Weights of a small transformer language model.
Size: width 128, vocabulary 8192, 5.83M parameters.
Architecture: RMSNorm before each block, learned and rotary positions, no biases in attention or MLP, untied embeddings, attention and MLP in parallel.
Each number is 50 + 15 x the weight over the matrix's rms, rounded and kept within 0 to 99. Layers, rows and columns count from 0.

# layer 7 attention output (transposed), 128x128, rms 0.123, rows 55-77, columns 64-127
48 65 64 45 56 66 48 27 35 73 35 52 54 55 30 42 59 39 53 56 62 50 19 67 84 33 77 58 47 21 42 36 46 10 73 63 39 44 62 60 13 56 60 20 93 28 35 60 33 51 42 65 39 54 47 46 24 56 62 46 71 45 10 41
44 37 53 46 83 52 65 68 77 22 56 70 58 31 71 26 40 63 40 68 47 59 67 50 68 62 79 49 27 66 33 32 80 40 67 75 53 35 87 21 20 47 73 42 44 47 74 13 12 21 63 20 39 38 08 57 58 17 41 26 26 61 31 40
31 49 66 33 48 36 62 56 41 61 37 46 35 61 60 39 39 33 19 28 48 50 54 53 24 42 19 48 58 52 63 64 71 43 20 32 61 33 61 54 56 87 29 56 54 63 51 18 44 14 43 19 68 15 53 41 76 05 80 40 38 35 80 71
55 64 17 43 14 49 48 61 79 11 47 50 72 56 31 51 85 93 55 32 31 63 53 50 47 51 65 40 41 86 46 37 50 59 54 38 76 53 50 25 81 52 60 95 25 57 56 40 43 58 26 32 53 42 64 45 65 27 30 27 45 46 17 43
78 38 68 19 41 50 63 71 62 38 39 60 57 41 66 38 27 52 17 45 67 51 54 30 61 88 77 55 41 82 49 42 72 18 55 20 58 45 38 37 50 31 85 63 29 33 73 34 77 48 54 35 57 37 15 54 88 39 25 60 37 52 31 41
29 34 52 30 55 58 38 60 68 63 59 45 23 86 46 38 59 28 76 59 76 31 64 53 43 36 25 13 54 36 44 34 74 70 52 70 44 32 42 55 42 72 69 28 21 67 29 73 09 36 81 32 35 54 46 77 53 63 78 39 82 72 54 56
79 37 23 65 54 48 75 36 71 24 52 45 48 06 37 81 37 54 43 52 42 68 45 39 96 59 96 31 69 43 53 61 66 36 56 58 34 74 75 26 28 19 74 49 42 46 63 00 84 72 46 66 55 30 42 41 40 73 29 23 55 78 21 46
65 52 33 33 43 60 55 44 45 59 33 32 50 57 63 59 33 56 43 20 48 58 28 46 50 65 57 37 59 68 47 52 42 42 54 61 45 45 20 78 70 68 02 99 81 21 44 52 90 51 27 83 74 53 51 33 52 43 26 60 16 59 91 49
70 64 43 48 30 66 33 92 43 30 48 79 99 69 36 43 71 55 71 62 47 13 70 75 29 28 57 49 01 55 44 53 67 72 52 44 36 37 55 44 49 51 79 98 35 45 36 51 41 36 45 26 38 57 44 76 46 45 33 55 82 45 32 50
65 48 65 37 49 23 21 62 50 57 53 86 40 35 50 47 47 29 66 52 66 73 63 65 62 38 45 56 67 41 44 43 47 65 52 36 60 67 61 48 46 46 36 48 38 59 53 68 57 63 49 60 66 47 41 66 56 68 19 63 54 61 45 65
53 41 64 65 59 60 43 43 50 41 44 80 74 59 50 46 57 33 48 63 55 32 51 49 45 36 46 49 49 70 53 55 60 64 48 59 57 52 15 58 54 54 47 57 51 45 44 54 30 31 50 51 39 50 61 47 47 45 47 59 34 48 35 29
59 42 40 65 58 69 45 65 57 45 47 74 52 69 37 65 59 47 52 58 61 33 55 57 64 36 46 43 27 72 65 38 50 53 47 51 46 66 38 41 53 40 61 51 44 21 48 35 33 33 54 47 41 57 50 39 41 53 63 51 35 49 36 31
43 47 49 63 58 62 52 72 37 60 39 70 47 58 40 51 49 33 44 76 48 32 55 48 74 36 45 58 34 75 58 56 50 55 54 57 51 58 22 49 56 58 55 36 52 40 44 37 32 42 55 43 49 52 54 37 44 69 71 61 25 45 34 31
56 42 59 55 58 46 41 52 63 43 32 72 58 61 58 48 43 30 54 65 62 35 57 61 57 36 38 53 43 66 62 48 60 48 59 45 53 49 36 46 58 37 45 54 52 33 45 62 35 47 49 53 61 46 59 68 57 61 49 64 54 56 41 27
58 44 42 51 52 47 39 49 62 57 63 61 31 63 51 56 45 60 79 49 65 36 59 61 42 42 18 61 48 50 56 52 52 50 57 30 49 55 31 31 45 30 61 51 45 10 60 73 33 44 36 57 62 72 46 88 45 58 44 82 63 62 44 55
53 48 56 72 65 64 55 66 61 36 63 64 33 66 45 53 39 46 56 56 68 31 60 52 65 48 33 40 33 71 67 48 60 39 58 56 53 53 33 42 80 46 49 37 38 26 36 67 34 50 49 39 44 60 54 54 50 60 69 38 37 42 48 21
48 42 48 53 51 61 54 67 28 50 54 55 14 62 51 50 41 25 49 82 49 38 38 66 88 56 40 58 29 83 24 67 59 53 62 42 51 47 40 22 63 38 67 32 63 68 62 39 55 52 51 51 44 35 28 42 59 40 84 29 57 46 43 17
64 44 47 61 50 90 57 47 61 39 58 45 64 75 39 71 64 65 64 45 46 34 47 50 62 53 58 31 40 79 58 42 52 55 53 50 60 52 41 37 50 50 59 65 60 49 49 51 44 40 54 44 21 48 51 34 32 26 65 53 59 48 31 27
65 38 47 43 33 57 36 40 47 37 44 58 61 61 45 51 66 64 42 41 55 46 38 64 43 44 56 48 45 40 56 46 59 59 27 35 53 60 31 38 64 49 63 79 45 60 54 40 57 39 51 59 47 43 58 42 51 34 78 48 66 55 37 40
39 45 57 47 53 45 60 38 25 34 58 41 51 62 69 51 36 37 54 54 47 54 43 47 42 33 59 57 74 54 28 71 46 51 73 52 53 53 51 35 55 57 60 33 45 76 42 58 58 48 32 40 32 51 53 61 60 61 34 51 36 40 30 54
65 53 57 56 50 39 64 49 52 31 57 55 42 46 53 42 21 54 57 36 48 56 62 69 52 57 37 56 43 31 61 53 51 32 47 43 40 45 66 15 60 32 68 50 37 34 37 57 58 55 36 59 85 57 30 58 61 57 43 51 75 47 57 48
54 51 57 49 44 41 47 45 45 40 57 51 59 58 51 49 42 65 69 33 43 55 57 41 33 50 33 36 70 45 62 51 46 63 73 49 51 31 51 34 73 41 27 56 34 47 40 48 58 60 42 39 56 68 66 73 50 68 54 49 72 54 43 50
54 53 50 42 46 57 48 75 79 30 28 55 68 51 24 36 83 60 66 31 54 59 50 42 34 38 45 46 54 44 70 47 51 70 32 67 41 51 54 72 56 64 22 65 41 26 43 48 28 56 69 50 43 34 66 53 44 54 61 55 41 57 37 53
# layer 7 attention value, 128x128, rms 0.12, rows 56-77, columns 64-127
47 38 58 55 58 42 56 83 99 68 00 64 48 50 23 31 55 81 51 56 46 59 97 61 56 45 70 34 58 65 32 64 72 44 55 60 54 72 66 35 60 35 33 51 29 79 56 52 62 57 49 40 45 43 20 30 67 35 50 62 59 33 55 67
45 53 69 65 37 26 71 66 99 49 50 62 32 47 78 45 42 40 57 75 75 38 36 57 33 56 66 53 46 47 64 51 53 44 19 47 21 36 26 82 51 52 20 76 39 67 67 45 47 48 46 77 35 37 49 12 52 36 74 58 72 42 58 59
35 68 55 65 29 33 20 60 90 34 50 24 54 43 29 29 64 29 61 40 50 99 69 46 43 55 51 70 63 57 32 44 39 55 61 38 35 78 43 45 50 38 51 43 51 63 34 56 61 46 61 42 56 72 54 59 58 48 79 32 27 41 25 48
65 85 36 50 39 41 55 71 66 53 44 53 33 37 31 57 40 46 29 28 43 84 99 30 39 46 54 53 35 59 40 34 79 06 26 44 55 91 30 59 39 50 53 38 37 53 40 51 66 54 25 50 11 38 37 43 50 54 41 61 75 10 61 51
35 37 77 46 55 49 55 55 44 83 11 68 54 82 74 41 54 75 40 72 55 50 56 46 67 62 53 12 42 50 59 31 70 42 60 41 35 36 55 25 56 54 37 48 43 69 56 41 39 46 60 30 84 39 31 47 55 49 55 24 80 79 45 52
27 55 17 23 49 92 89 35 48 90 40 08 43 21 62 30 46 54 52 31 75 25 90 32 66 55 51 48 60 56 59 63 43 51 83 77 55 95 25 33 44 59 52 24 26 56 40 44 70 74 17 28 38 34 47 62 78 55 48 80 70 31 40 48
42 58 22 70 30 21 57 40 36 28 70 53 48 10 30 67 19 09 73 24 63 40 19 34 54 66 38 81 77 35 45 46 40 08 24 57 48 58 61 71 57 83 59 37 65 67 43 51 64 35 50 70 55 67 49 35 37 56 47 56 39 65 65 64
72 25 71 66 31 60 38 68 76 23 37 59 76 58 37 66 71 36 52 55 53 66 79 62 37 41 54 56 45 52 19 68 83 50 67 56 57 65 67 79 50 48 66 60 50 60 40 54 66 25 71 23 37 51 32 78 38 44 35 27 63 32 53 66
70 42 45 41 49 64 55 59 70 53 32 32 53 56 44 56 52 45 46 44 55 54 55 56 54 36 79 44 30 54 53 45 55 66 73 52 45 36 28 65 45 36 40 36 52 52 55 51 61 49 56 57 36 59 67 37 35 44 67 61 33 66 52 82
08 30 32 35 37 43 68 49 61 49 59 45 48 23 36 55 46 54 62 34 50 50 39 63 61 53 60 58 39 39 51 70 47 31 62 39 44 49 68 52 44 54 47 39 43 72 51 46 60 63 63 47 50 69 55 64 36 48 54 61 63 46 64 47
34 55 37 48 30 40 75 37 46 41 53 43 52 40 53 53 38 64 46 44 47 48 24 67 31 60 49 60 56 62 38 63 64 37 53 44 60 46 67 58 50 63 33 49 51 76 53 43 53 49 49 49 49 64 47 58 48 45 42 50 71 50 61 62
43 63 43 62 35 33 81 36 75 52 61 45 53 47 43 51 41 62 39 40 52 59 31 87 36 46 68 44 50 53 45 58 41 26 50 27 52 55 75 64 41 40 36 68 37 63 50 50 55 56 41 46 41 61 58 58 44 38 39 41 77 50 65 64
45 41 36 35 43 58 61 46 67 54 75 43 45 38 34 66 42 59 55 33 44 64 39 52 46 53 62 46 41 43 48 60 46 41 45 46 49 55 62 63 42 64 43 30 46 64 47 47 55 45 54 57 31 60 51 57 40 45 53 55 53 34 61 72
61 37 45 30 60 56 66 48 53 65 36 48 53 52 37 68 31 48 33 54 49 66 49 26 45 31 82 51 49 44 29 41 49 48 44 62 60 62 66 68 51 35 30 27 63 99 42 49 67 48 57 54 46 49 31 30 73 42 42 29 58 49 64 69
60 48 46 31 41 32 71 30 62 43 39 37 53 50 59 46 36 64 56 52 50 64 24 67 17 58 64 40 60 34 47 58 41 41 36 36 80 48 57 59 49 65 44 64 52 45 54 49 52 43 37 54 38 57 55 54 53 47 40 49 71 39 47 54
34 68 45 54 64 59 56 29 78 43 64 52 59 49 99 53 46 56 38 44 38 55 49 52 31 64 38 31 36 33 58 52 66 36 46 30 71 38 36 58 39 57 49 73 62 28 60 48 36 28 47 49 65 66 43 45 40 52 34 64 69 47 57 51
23 52 43 54 48 47 57 33 19 38 62 64 49 17 83 49 58 56 46 41 60 34 36 52 40 69 10 78 42 54 51 63 69 53 47 48 63 39 62 41 48 64 54 41 54 72 50 40 52 51 39 43 82 66 37 50 47 52 60 31 64 44 64 29
19 48 42 61 77 62 46 56 33 68 53 59 47 28 46 72 52 35 60 50 46 17 37 17 39 54 15 63 39 63 49 58 47 31 78 73 58 49 62 61 49 50 55 32 52 77 28 46 53 37 47 46 65 59 50 48 63 56 47 52 45 60 66 47
54 29 40 62 42 40 45 36 62 63 47 47 40 22 25 41 48 31 41 65 29 43 75 78 80 64 45 35 45 35 56 44 53 39 24 39 55 40 31 65 47 31 46 61 47 45 70 49 40 54 80 62 69 39 41 36 40 35 58 49 54 42 54 53
96 29 40 38 50 51 26 44 30 58 32 45 56 90 35 54 48 47 44 56 58 46 50 40 27 65 60 41 62 61 46 36 51 48 37 56 69 44 41 85 48 51 64 39 51 59 48 49 47 46 55 55 44 51 52 64 49 48 61 38 35 56 45 44
79 26 41 47 44 43 54 44 57 55 53 37 40 39 54 41 52 43 48 68 79 42 66 44 66 53 70 55 38 40 58 40 50 61 28 78 65 73 38 67 55 48 60 32 51 67 38 49 37 52 55 50 52 45 69 44 50 45 60 33 42 58 40 52
52 26 51 51 42 35 67 55 38 61 55 43 35 28 56 63 37 51 55 54 63 53 37 65 57 31 50 58 58 67 46 58 48 57 61 72 54 48 66 48 61 55 48 49 50 80 52 49 53 55 26 38 36 58 60 75 39 65 53 58 49 34 42 30
# layer 7 attention query, 128x128, rms 0.127, rows 64-95, columns 64-127
55 28 57 68 66 08 65 36 38 05 45 38 32 49 48 46 42 55 64 51 39 75 70 55 34 75 47 42 57 40 29 32 34 37 31 54 73 51 66 43 44 65 73 12 42 46 48 54 60 49 55 48 41 66 66 53 58 30 67 57 55 39 53 58
51 50 54 69 45 43 60 28 39 25 57 34 38 24 61 58 36 60 70 44 34 44 69 46 47 71 61 58 41 46 61 34 46 55 38 48 36 45 73 35 29 30 41 38 29 63 50 47 72 57 42 31 41 35 45 36 77 59 67 33 67 33 40 41
44 34 37 73 33 56 52 37 58 35 50 29 27 79 61 56 50 60 71 36 45 63 53 53 24 53 53 36 49 52 46 45 21 34 31 60 57 59 68 56 48 49 54 42 35 52 50 61 56 50 56 43 38 53 52 63 59 31 54 43 44 46 48 54
46 44 33 70 55 60 54 44 45 28 61 33 36 55 42 64 35 64 58 48 44 55 49 30 32 42 60 50 46 56 53 49 20 42 46 47 50 55 67 56 38 38 39 58 31 68 36 60 72 58 46 52 39 43 43 31 68 49 60 42 47 44 54 37
31 47 35 46 45 57 52 36 54 33 53 46 53 60 49 57 30 68 41 54 46 54 52 39 56 41 61 49 65 45 59 57 36 48 54 58 52 61 68 62 57 49 52 62 22 52 49 53 59 47 51 43 26 36 45 37 51 62 65 54 36 39 70 46
38 42 37 55 29 33 49 74 42 58 31 57 44 47 54 51 60 55 39 47 38 64 21 31 61 55 46 63 46 32 32 65 36 52 60 39 34 52 32 58 38 56 65 50 87 58 52 46 61 65 61 42 49 26 54 49 44 72 45 62 73 42 52 60
43 47 30 37 39 28 55 59 57 39 34 37 47 46 55 55 42 61 55 44 30 54 44 23 29 71 43 53 67 56 50 55 42 52 33 43 24 37 73 67 48 60 29 52 42 76 49 48 71 69 37 63 40 29 70 37 63 11 62 51 52 57 34 65
59 57 88 59 60 59 55 40 64 66 78 66 54 55 68 63 43 25 50 51 88 62 65 82 74 66 76 66 76 69 50 48 45 06 53 50 55 64 65 59 39 17 70 35 45 26 64 42 33 75 55 86 73 84 56 73 60 32 14 65 47 57 38 37
52 60 60 37 43 59 47 46 68 46 39 44 63 43 76 73 59 57 36 63 55 77 86 46 63 70 53 46 59 69 61 42 31 54 31 35 63 43 61 57 67 65 26 65 27 43 38 47 47 61 56 83 51 46 61 40 58 38 36 43 51 51 24 46
58 44 18 80 64 30 54 54 45 29 50 39 13 33 31 64 45 77 65 54 18 67 43 50 47 47 24 29 29 26 72 48 49 66 40 63 52 43 24 37 74 30 35 63 65 57 47 84 83 52 39 16 35 47 28 65 14 94 77 26 50 52 58 43
54 40 38 47 59 27 67 46 44 58 34 38 41 66 67 46 24 74 36 47 52 66 40 46 39 37 44 29 58 71 47 31 38 49 62 38 43 69 50 81 52 23 34 82 62 60 36 62 45 61 67 50 63 43 43 61 42 50 63 47 39 52 72 27
35 52 32 57 38 51 59 47 58 25 58 50 55 50 31 33 60 55 61 47 27 22 38 47 48 55 85 78 47 59 42 57 31 25 55 52 21 42 56 29 42 46 51 51 60 62 57 56 58 61 32 39 40 36 41 51 52 49 68 56 46 28 54 44
50 38 52 62 67 78 35 34 63 45 43 65 65 55 36 80 54 57 69 23 37 31 27 69 66 36 64 46 31 34 57 42 33 41 59 47 56 66 46 44 47 28 24 48 55 51 51 61 59 62 44 58 60 57 55 66 39 69 53 70 44 53 63 61
27 62 55 39 42 78 40 57 56 49 38 46 70 44 45 55 52 57 45 36 44 41 47 67 60 35 58 60 31 25 27 53 58 65 45 33 42 47 50 38 34 65 20 45 36 75 28 21 60 47 43 87 61 54 64 55 71 56 58 73 71 33 55 46
71 57 40 19 60 24 56 45 73 29 52 63 41 53 46 53 62 59 35 58 47 68 24 45 68 46 77 53 41 38 53 40 49 53 44 38 42 52 52 84 51 39 33 63 57 52 49 44 49 53 50 65 54 74 59 58 56 19 64 45 54 66 45 46
33 44 64 56 44 38 59 36 41 68 41 42 40 50 47 54 39 50 41 62 51 51 69 54 51 52 40 26 55 72 58 62 47 42 45 45 54 40 53 50 49 51 72 59 55 30 42 52 30 43 62 45 60 66 39 46 42 71 34 47 41 45 49 54
43 60 63 65 68 59 62 30 48 62 44 34 51 35 68 32 42 57 60 28 44 49 44 53 44 58 36 63 27 34 59 34 43 47 22 33 41 47 61 65 38 40 35 49 32 78 43 33 46 54 52 31 44 66 24 22 65 47 51 57 61 47 53 25
65 66 43 38 29 59 55 42 51 56 45 68 69 33 49 64 54 44 30 44 40 29 42 48 57 39 61 65 34 38 78 45 72 45 38 50 26 50 29 53 62 42 35 73 69 53 61 42 28 44 36 35 57 50 28 36 46 58 43 47 53 54 48 53
50 41 38 87 70 62 62 53 49 40 55 33 51 45 40 50 42 62 62 41 33 44 54 45 53 59 49 65 44 51 55 33 46 50 35 46 54 46 69 60 30 23 50 44 43 68 35 46 76 52 30 41 49 39 34 53 76 68 69 36 61 31 46 26
49 52 43 25 53 56 46 61 34 58 31 44 64 31 45 48 42 64 52 50 48 55 47 39 54 48 25 52 62 35 57 43 61 76 60 50 40 50 57 61 24 35 66 42 64 51 33 43 51 40 57 54 48 21 34 50 38 69 47 36 67 57 51 32
50 28 37 72 49 56 38 53 34 29 64 44 50 40 68 41 44 62 48 46 48 51 63 29 50 53 14 55 67 54 48 45 42 81 55 67 57 34 50 61 29 20 41 51 31 51 65 49 62 58 32 53 50 28 47 53 67 79 56 47 69 32 54 34
58 69 82 34 45 38 57 49 43 86 38 53 57 58 61 56 50 37 67 35 86 35 62 61 67 54 40 64 55 53 47 50 63 42 61 43 51 50 55 37 60 63 65 30 65 38 45 60 21 64 47 73 56 63 53 70 57 42 36 63 47 58 41 48
84 72 53 23 56 32 54 53 73 59 42 44 63 50 48 40 57 58 32 70 51 45 41 36 75 43 45 60 21 43 47 44 49 55 57 48 40 66 51 60 27 36 37 48 69 44 53 60 27 26 65 54 49 24 53 37 39 45 48 11 51 79 57 57
43 42 44 49 47 60 58 33 48 44 47 46 48 49 40 64 37 49 34 57 59 63 59 50 31 63 67 41 69 71 43 42 37 47 50 42 39 55 70 81 54 36 52 66 36 59 45 46 47 52 87 52 57 90 27 14 55 42 33 45 38 62 53 43
21 54 56 59 70 47 60 21 55 51 67 31 60 34 34 67 39 57 44 66 62 59 69 30 33 38 68 54 57 81 57 67 36 49 74 55 56 69 75 37 45 53 46 66 42 72 52 60 70 46 54 39 20 22 36 39 29 64 63 54 26 47 56 23
58 62 54 68 57 49 54 49 43 52 87 47 39 43 51 19 51 36 38 58 69 50 56 51 74 45 44 49 23 59 63 57 39 47 37 60 65 36 42 51 59 43 42 33 39 25 47 62 21 30 50 54 60 82 37 35 50 61 33 33 70 42 62 54
69 53 33 59 66 42 52 49 49 41 64 51 35 49 36 47 67 65 70 42 42 38 31 45 28 45 47 66 47 57 59 42 56 40 44 61 49 66 52 45 47 43 35 60 62 67 60 66 61 51 36 25 32 32 61 68 50 29 60 32 29 74 49 53
32 41 51 55 42 07 80 45 39 77 80 47 48 50 50 02 30 25 59 75 61 45 43 30 27 67 60 61 61 74 22 53 53 39 71 39 33 52 45 58 48 55 59 58 68 62 67 46 43 45 72 37 37 34 25 63 51 28 53 52 36 41 49 20
60 52 42 60 45 54 67 48 50 76 79 56 54 42 54 44 22 53 44 60 75 50 65 59 52 58 31 59 62 43 33 56 85 31 59 43 52 44 49 39 25 45 59 30 50 53 40 41 43 52 31 54 56 46 34 65 41 61 45 63 40 42 63 37
42 55 39 65 50 65 45 54 53 29 51 49 18 51 56 52 74 49 60 45 31 53 49 54 33 58 43 45 38 44 75 50 36 45 18 51 48 48 48 49 71 47 62 64 41 46 63 56 64 45 45 26 43 73 65 50 60 38 61 26 76 49 38 64
53 35 57 57 44 57 53 39 51 70 52 53 68 62 39 40 54 46 43 26 73 45 46 68 48 34 53 29 42 57 40 54 28 54 62 32 57 53 54 40 45 36 56 35 60 38 37 38 38 32 65 71 56 69 33 49 35 72 62 70 64 19 75 35
57 29 67 59 70 57 56 38 46 74 55 66 75 58 52 61 41 37 32 56 71 50 45 53 80 40 63 41 40 70 59 54 36 39 70 46 58 70 54 60 38 24 58 59 51 14 58 58 39 59 86 54 48 50 28 38 27 57 27 63 29 58 56 41
# layer 7 attention key, 128x128, rms 0.13, rows 64-95, columns 64-127
40 84 51 38 49 76 37 68 48 56 40 37 32 39 47 44 32 64 52 47 59 39 56 47 37 62 67 35 61 63 53 58 33 68 52 55 51 67 45 47 60 74 45 65 45 53 50 55 47 41 35 59 41 42 49 42 87 43 55 56 56 47 45 54
65 16 27 48 43 37 65 42 60 60 63 57 44 56 45 72 51 40 58 61 38 65 37 54 69 43 68 57 29 38 35 60 63 20 75 31 40 39 49 69 18 30 70 56 66 39 46 44 42 42 63 39 65 43 42 42 00 68 70 51 52 41 65 58
50 31 33 59 48 46 54 44 33 62 48 56 60 62 56 55 50 52 51 50 48 50 39 75 53 55 40 55 46 51 45 68 59 45 51 45 44 43 50 48 31 55 66 55 73 53 39 40 55 45 57 48 66 71 44 39 39 60 39 59 48 38 46 74
44 33 50 66 55 50 51 40 59 39 50 45 26 29 65 27 53 40 85 63 41 47 59 34 50 45 70 29 41 45 69 12 50 41 56 64 51 41 32 28 64 14 28 63 43 41 64 62 47 57 57 44 28 34 52 68 34 67 52 38 49 59 61 61
56 62 37 54 45 42 57 47 53 36 38 24 52 49 52 35 50 43 62 51 57 50 67 30 47 49 60 44 45 64 74 30 37 35 70 52 55 57 54 50 46 35 30 43 31 49 46 55 25 32 57 47 31 49 35 60 31 40 69 36 43 67 54 31
58 44 46 53 53 70 57 77 66 47 49 56 64 45 62 82 61 65 40 90 50 69 40 43 70 43 62 73 36 52 42 57 38 44 52 75 44 74 36 84 42 68 31 51 82 75 42 31 57 57 55 49 59 40 60 36 43 56 59 15 65 80 57 73
37 38 48 29 55 56 44 55 42 54 40 38 33 45 51 50 60 49 70 51 35 28 60 40 36 38 65 38 50 27 65 31 15 33 50 78 37 10 45 53 34 77 31 40 48 59 55 49 63 53 48 58 58 54 51 51 56 40 64 56 49 50 63 65
46 52 65 46 46 24 48 37 39 93 54 67 42 46 50 34 53 45 57 58 90 27 47 54 39 63 24 42 77 45 55 47 56 65 49 35 66 46 45 45 61 47 43 72 63 47 65 45 40 51 52 44 28 44 69 40 52 60 61 76 51 29 49 30
28 60 51 50 43 47 42 50 42 27 76 17 12 11 60 22 51 52 53 39 60 73 60 44 11 64 52 33 41 76 66 11 61 59 54 56 83 33 74 29 75 49 09 77 31 52 70 60 49 61 51 38 38 35 55 53 37 35 61 47 36 57 40 26
45 29 29 52 48 43 59 69 68 53 52 58 17 48 49 63 67 46 46 48 44 44 33 66 55 61 55 38 31 13 54 55 47 60 60 45 49 45 43 36 61 30 45 41 41 47 66 97 77 45 68 11 62 57 54 54 30 78 71 48 57 54 79 60
38 66 34 50 55 31 66 43 51 55 51 34 27 43 59 18 41 55 65 43 37 47 62 43 65 65 64 39 42 25 57 30 47 54 48 69 38 21 55 57 46 40 46 32 37 68 70 74 63 53 59 25 52 62 38 59 42 37 60 48 45 66 53 60
55 48 51 30 50 51 65 50 54 58 32 46 38 53 48 73 71 54 69 82 55 06 61 43 52 54 48 54 47 47 70 39 30 38 36 44 49 42 35 36 66 90 59 33 56 60 50 51 61 63 64 78 46 28 67 55 57 48 53 55 32 57 33 53
61 18 42 34 57 57 56 34 54 60 47 64 43 51 36 87 56 59 45 48 61 30 49 69 66 40 53 38 43 41 64 62 21 33 64 43 64 61 37 24 70 34 53 60 48 42 76 63 56 68 58 71 39 32 75 51 24 77 49 61 48 38 56 45
47 51 43 51 55 58 26 36 45 46 42 38 41 29 42 45 47 49 36 50 47 53 69 47 55 22 57 38 43 21 50 57 24 34 53 60 82 46 39 52 30 57 39 68 38 47 41 34 62 67 33 86 34 31 55 44 52 72 51 58 53 30 63 29
40 22 29 33 54 42 49 44 44 41 59 54 35 52 50 59 66 66 77 62 42 44 51 36 37 63 48 36 37 36 64 33 27 41 39 57 50 36 39 63 33 55 45 64 55 63 64 35 67 42 56 31 60 67 42 31 52 48 55 58 41 69 67 34
40 69 58 51 45 53 58 50 41 52 55 41 35 46 53 47 32 51 42 45 76 51 64 52 42 53 45 56 76 82 49 59 64 56 35 52 28 43 60 43 62 52 57 32 49 60 43 52 45 35 62 42 66 66 43 51 44 23 39 50 44 49 44 62
25 50 48 39 56 24 67 45 61 43 47 64 46 72 46 47 46 51 47 60 37 56 26 55 67 74 45 57 55 55 13 83 73 46 45 18 54 55 81 51 40 38 63 53 69 51 60 29 37 49 46 54 80 60 70 46 36 37 47 69 60 51 67 61
40 53 30 64 63 57 43 42 35 56 43 33 45 42 63 35 32 50 65 54 41 35 62 39 60 31 42 50 30 45 70 23 51 54 63 61 54 43 36 26 59 33 38 48 35 49 51 63 60 73 41 40 42 25 36 72 43 72 38 61 34 50 36 30
58 37 35 56 58 54 52 58 43 52 37 33 33 35 62 40 47 41 78 46 43 47 66 34 59 49 69 36 43 57 64 15 53 47 59 76 47 36 39 31 57 26 28 43 40 48 56 59 57 67 47 44 44 32 49 65 55 60 32 44 53 59 50 51
47 61 36 46 48 52 51 42 54 50 49 33 36 40 43 33 39 52 42 51 48 52 62 27 48 45 64 55 32 52 54 49 39 46 65 55 70 57 51 47 61 55 23 46 28 50 46 58 45 69 40 70 37 37 65 59 35 44 57 50 49 57 52 27
48 57 25 64 54 45 54 42 52 50 68 40 53 39 47 48 31 64 34 51 35 45 57 42 44 47 48 56 44 46 42 39 38 61 70 46 60 55 57 30 60 32 29 57 11 36 56 57 38 64 48 46 51 59 60 66 37 50 44 41 48 47 53 29
45 47 69 41 56 56 39 57 49 69 27 53 83 68 42 47 51 68 39 40 54 29 40 60 45 41 45 49 64 38 38 74 34 59 46 36 45 51 50 67 17 60 44 71 64 52 54 51 39 56 51 64 55 42 54 48 81 47 52 75 43 34 61 63
35 38 31 32 53 53 51 51 54 29 46 49 65 48 44 27 53 55 55 65 35 37 43 56 52 58 61 49 37 49 38 50 19 57 52 31 31 29 49 88 28 77 57 43 63 68 37 34 58 35 54 65 60 39 40 52 52 48 52 64 42 51 57 46
51 71 40 48 68 32 69 34 41 46 55 34 08 60 45 52 16 41 72 57 56 65 66 29 44 53 46 66 61 96 75 45 68 49 55 53 36 51 62 49 88 45 60 43 51 52 54 46 47 61 59 32 45 54 37 47 40 32 48 45 49 80 05 31
51 59 40 64 56 40 48 41 42 40 58 33 35 50 40 22 38 41 47 44 37 58 60 46 58 18 50 52 42 68 56 44 60 58 66 52 58 51 49 58 90 59 44 43 33 47 52 89 42 48 41 26 44 22 37 57 36 32 57 46 39 59 04 40
44 41 19 62 42 41 60 55 58 61 49 71 68 73 42 61 47 48 45 48 67 65 30 65 75 74 28 34 42 36 42 61 60 64 17 27 43 52 45 51 48 39 61 61 76 51 61 46 45 14 67 72 73 65 34 37 56 77 26 61 55 29 69 68
59 21 27 48 44 37 60 53 64 61 45 83 78 58 47 61 65 59 47 57 26 49 27 77 70 53 60 62 54 38 38 68 52 56 69 34 32 52 37 60 42 41 66 33 65 43 61 55 56 43 44 48 63 52 52 53 54 45 62 55 64 65 46 57
42 63 53 59 48 35 66 59 64 63 43 27 63 48 63 29 38 43 88 76 32 16 57 42 59 64 56 73 40 46 40 35 51 75 70 66 56 22 57 68 58 86 62 17 76 65 62 56 55 56 39 32 48 61 43 58 55 39 59 48 16 63 34 54
43 70 50 61 60 29 46 57 51 86 47 44 52 43 47 35 39 40 47 71 51 27 57 49 39 58 26 59 50 22 35 58 75 50 54 44 80 68 59 24 27 40 30 57 50 52 46 57 43 76 45 39 37 49 57 63 47 76 41 47 59 39 47 41
62 33 46 47 37 50 65 63 55 21 67 70 20 39 41 73 60 53 58 45 62 60 37 55 36 44 58 47 48 67 59 53 45 54 44 45 44 46 44 46 97 67 52 44 48 48 57 53 49 42 36 36 54 51 41 38 54 43 52 50 65 70 45 55
57 52 61 52 47 62 45 30 39 60 46 34 43 45 41 26 33 47 48 45 80 46 71 37 45 58 36 33 50 37 59 35 46 59 36 58 67 50 55 40 44 31 47 56 36 50 53 53 52 50 62 66 23 43 52 54 37 62 39 46 39 37 59 41
50 62 43 69 73 54 55 29 54 74 62 55 71 76 50 21 33 38 40 45 65 53 55 49 79 49 40 44 59 80 47 44 82 59 55 30 23 62 60 46 58 20 69 67 45 46 46 58 49 34 65 40 46 56 31 40 47 11 37 62 26 43 36 46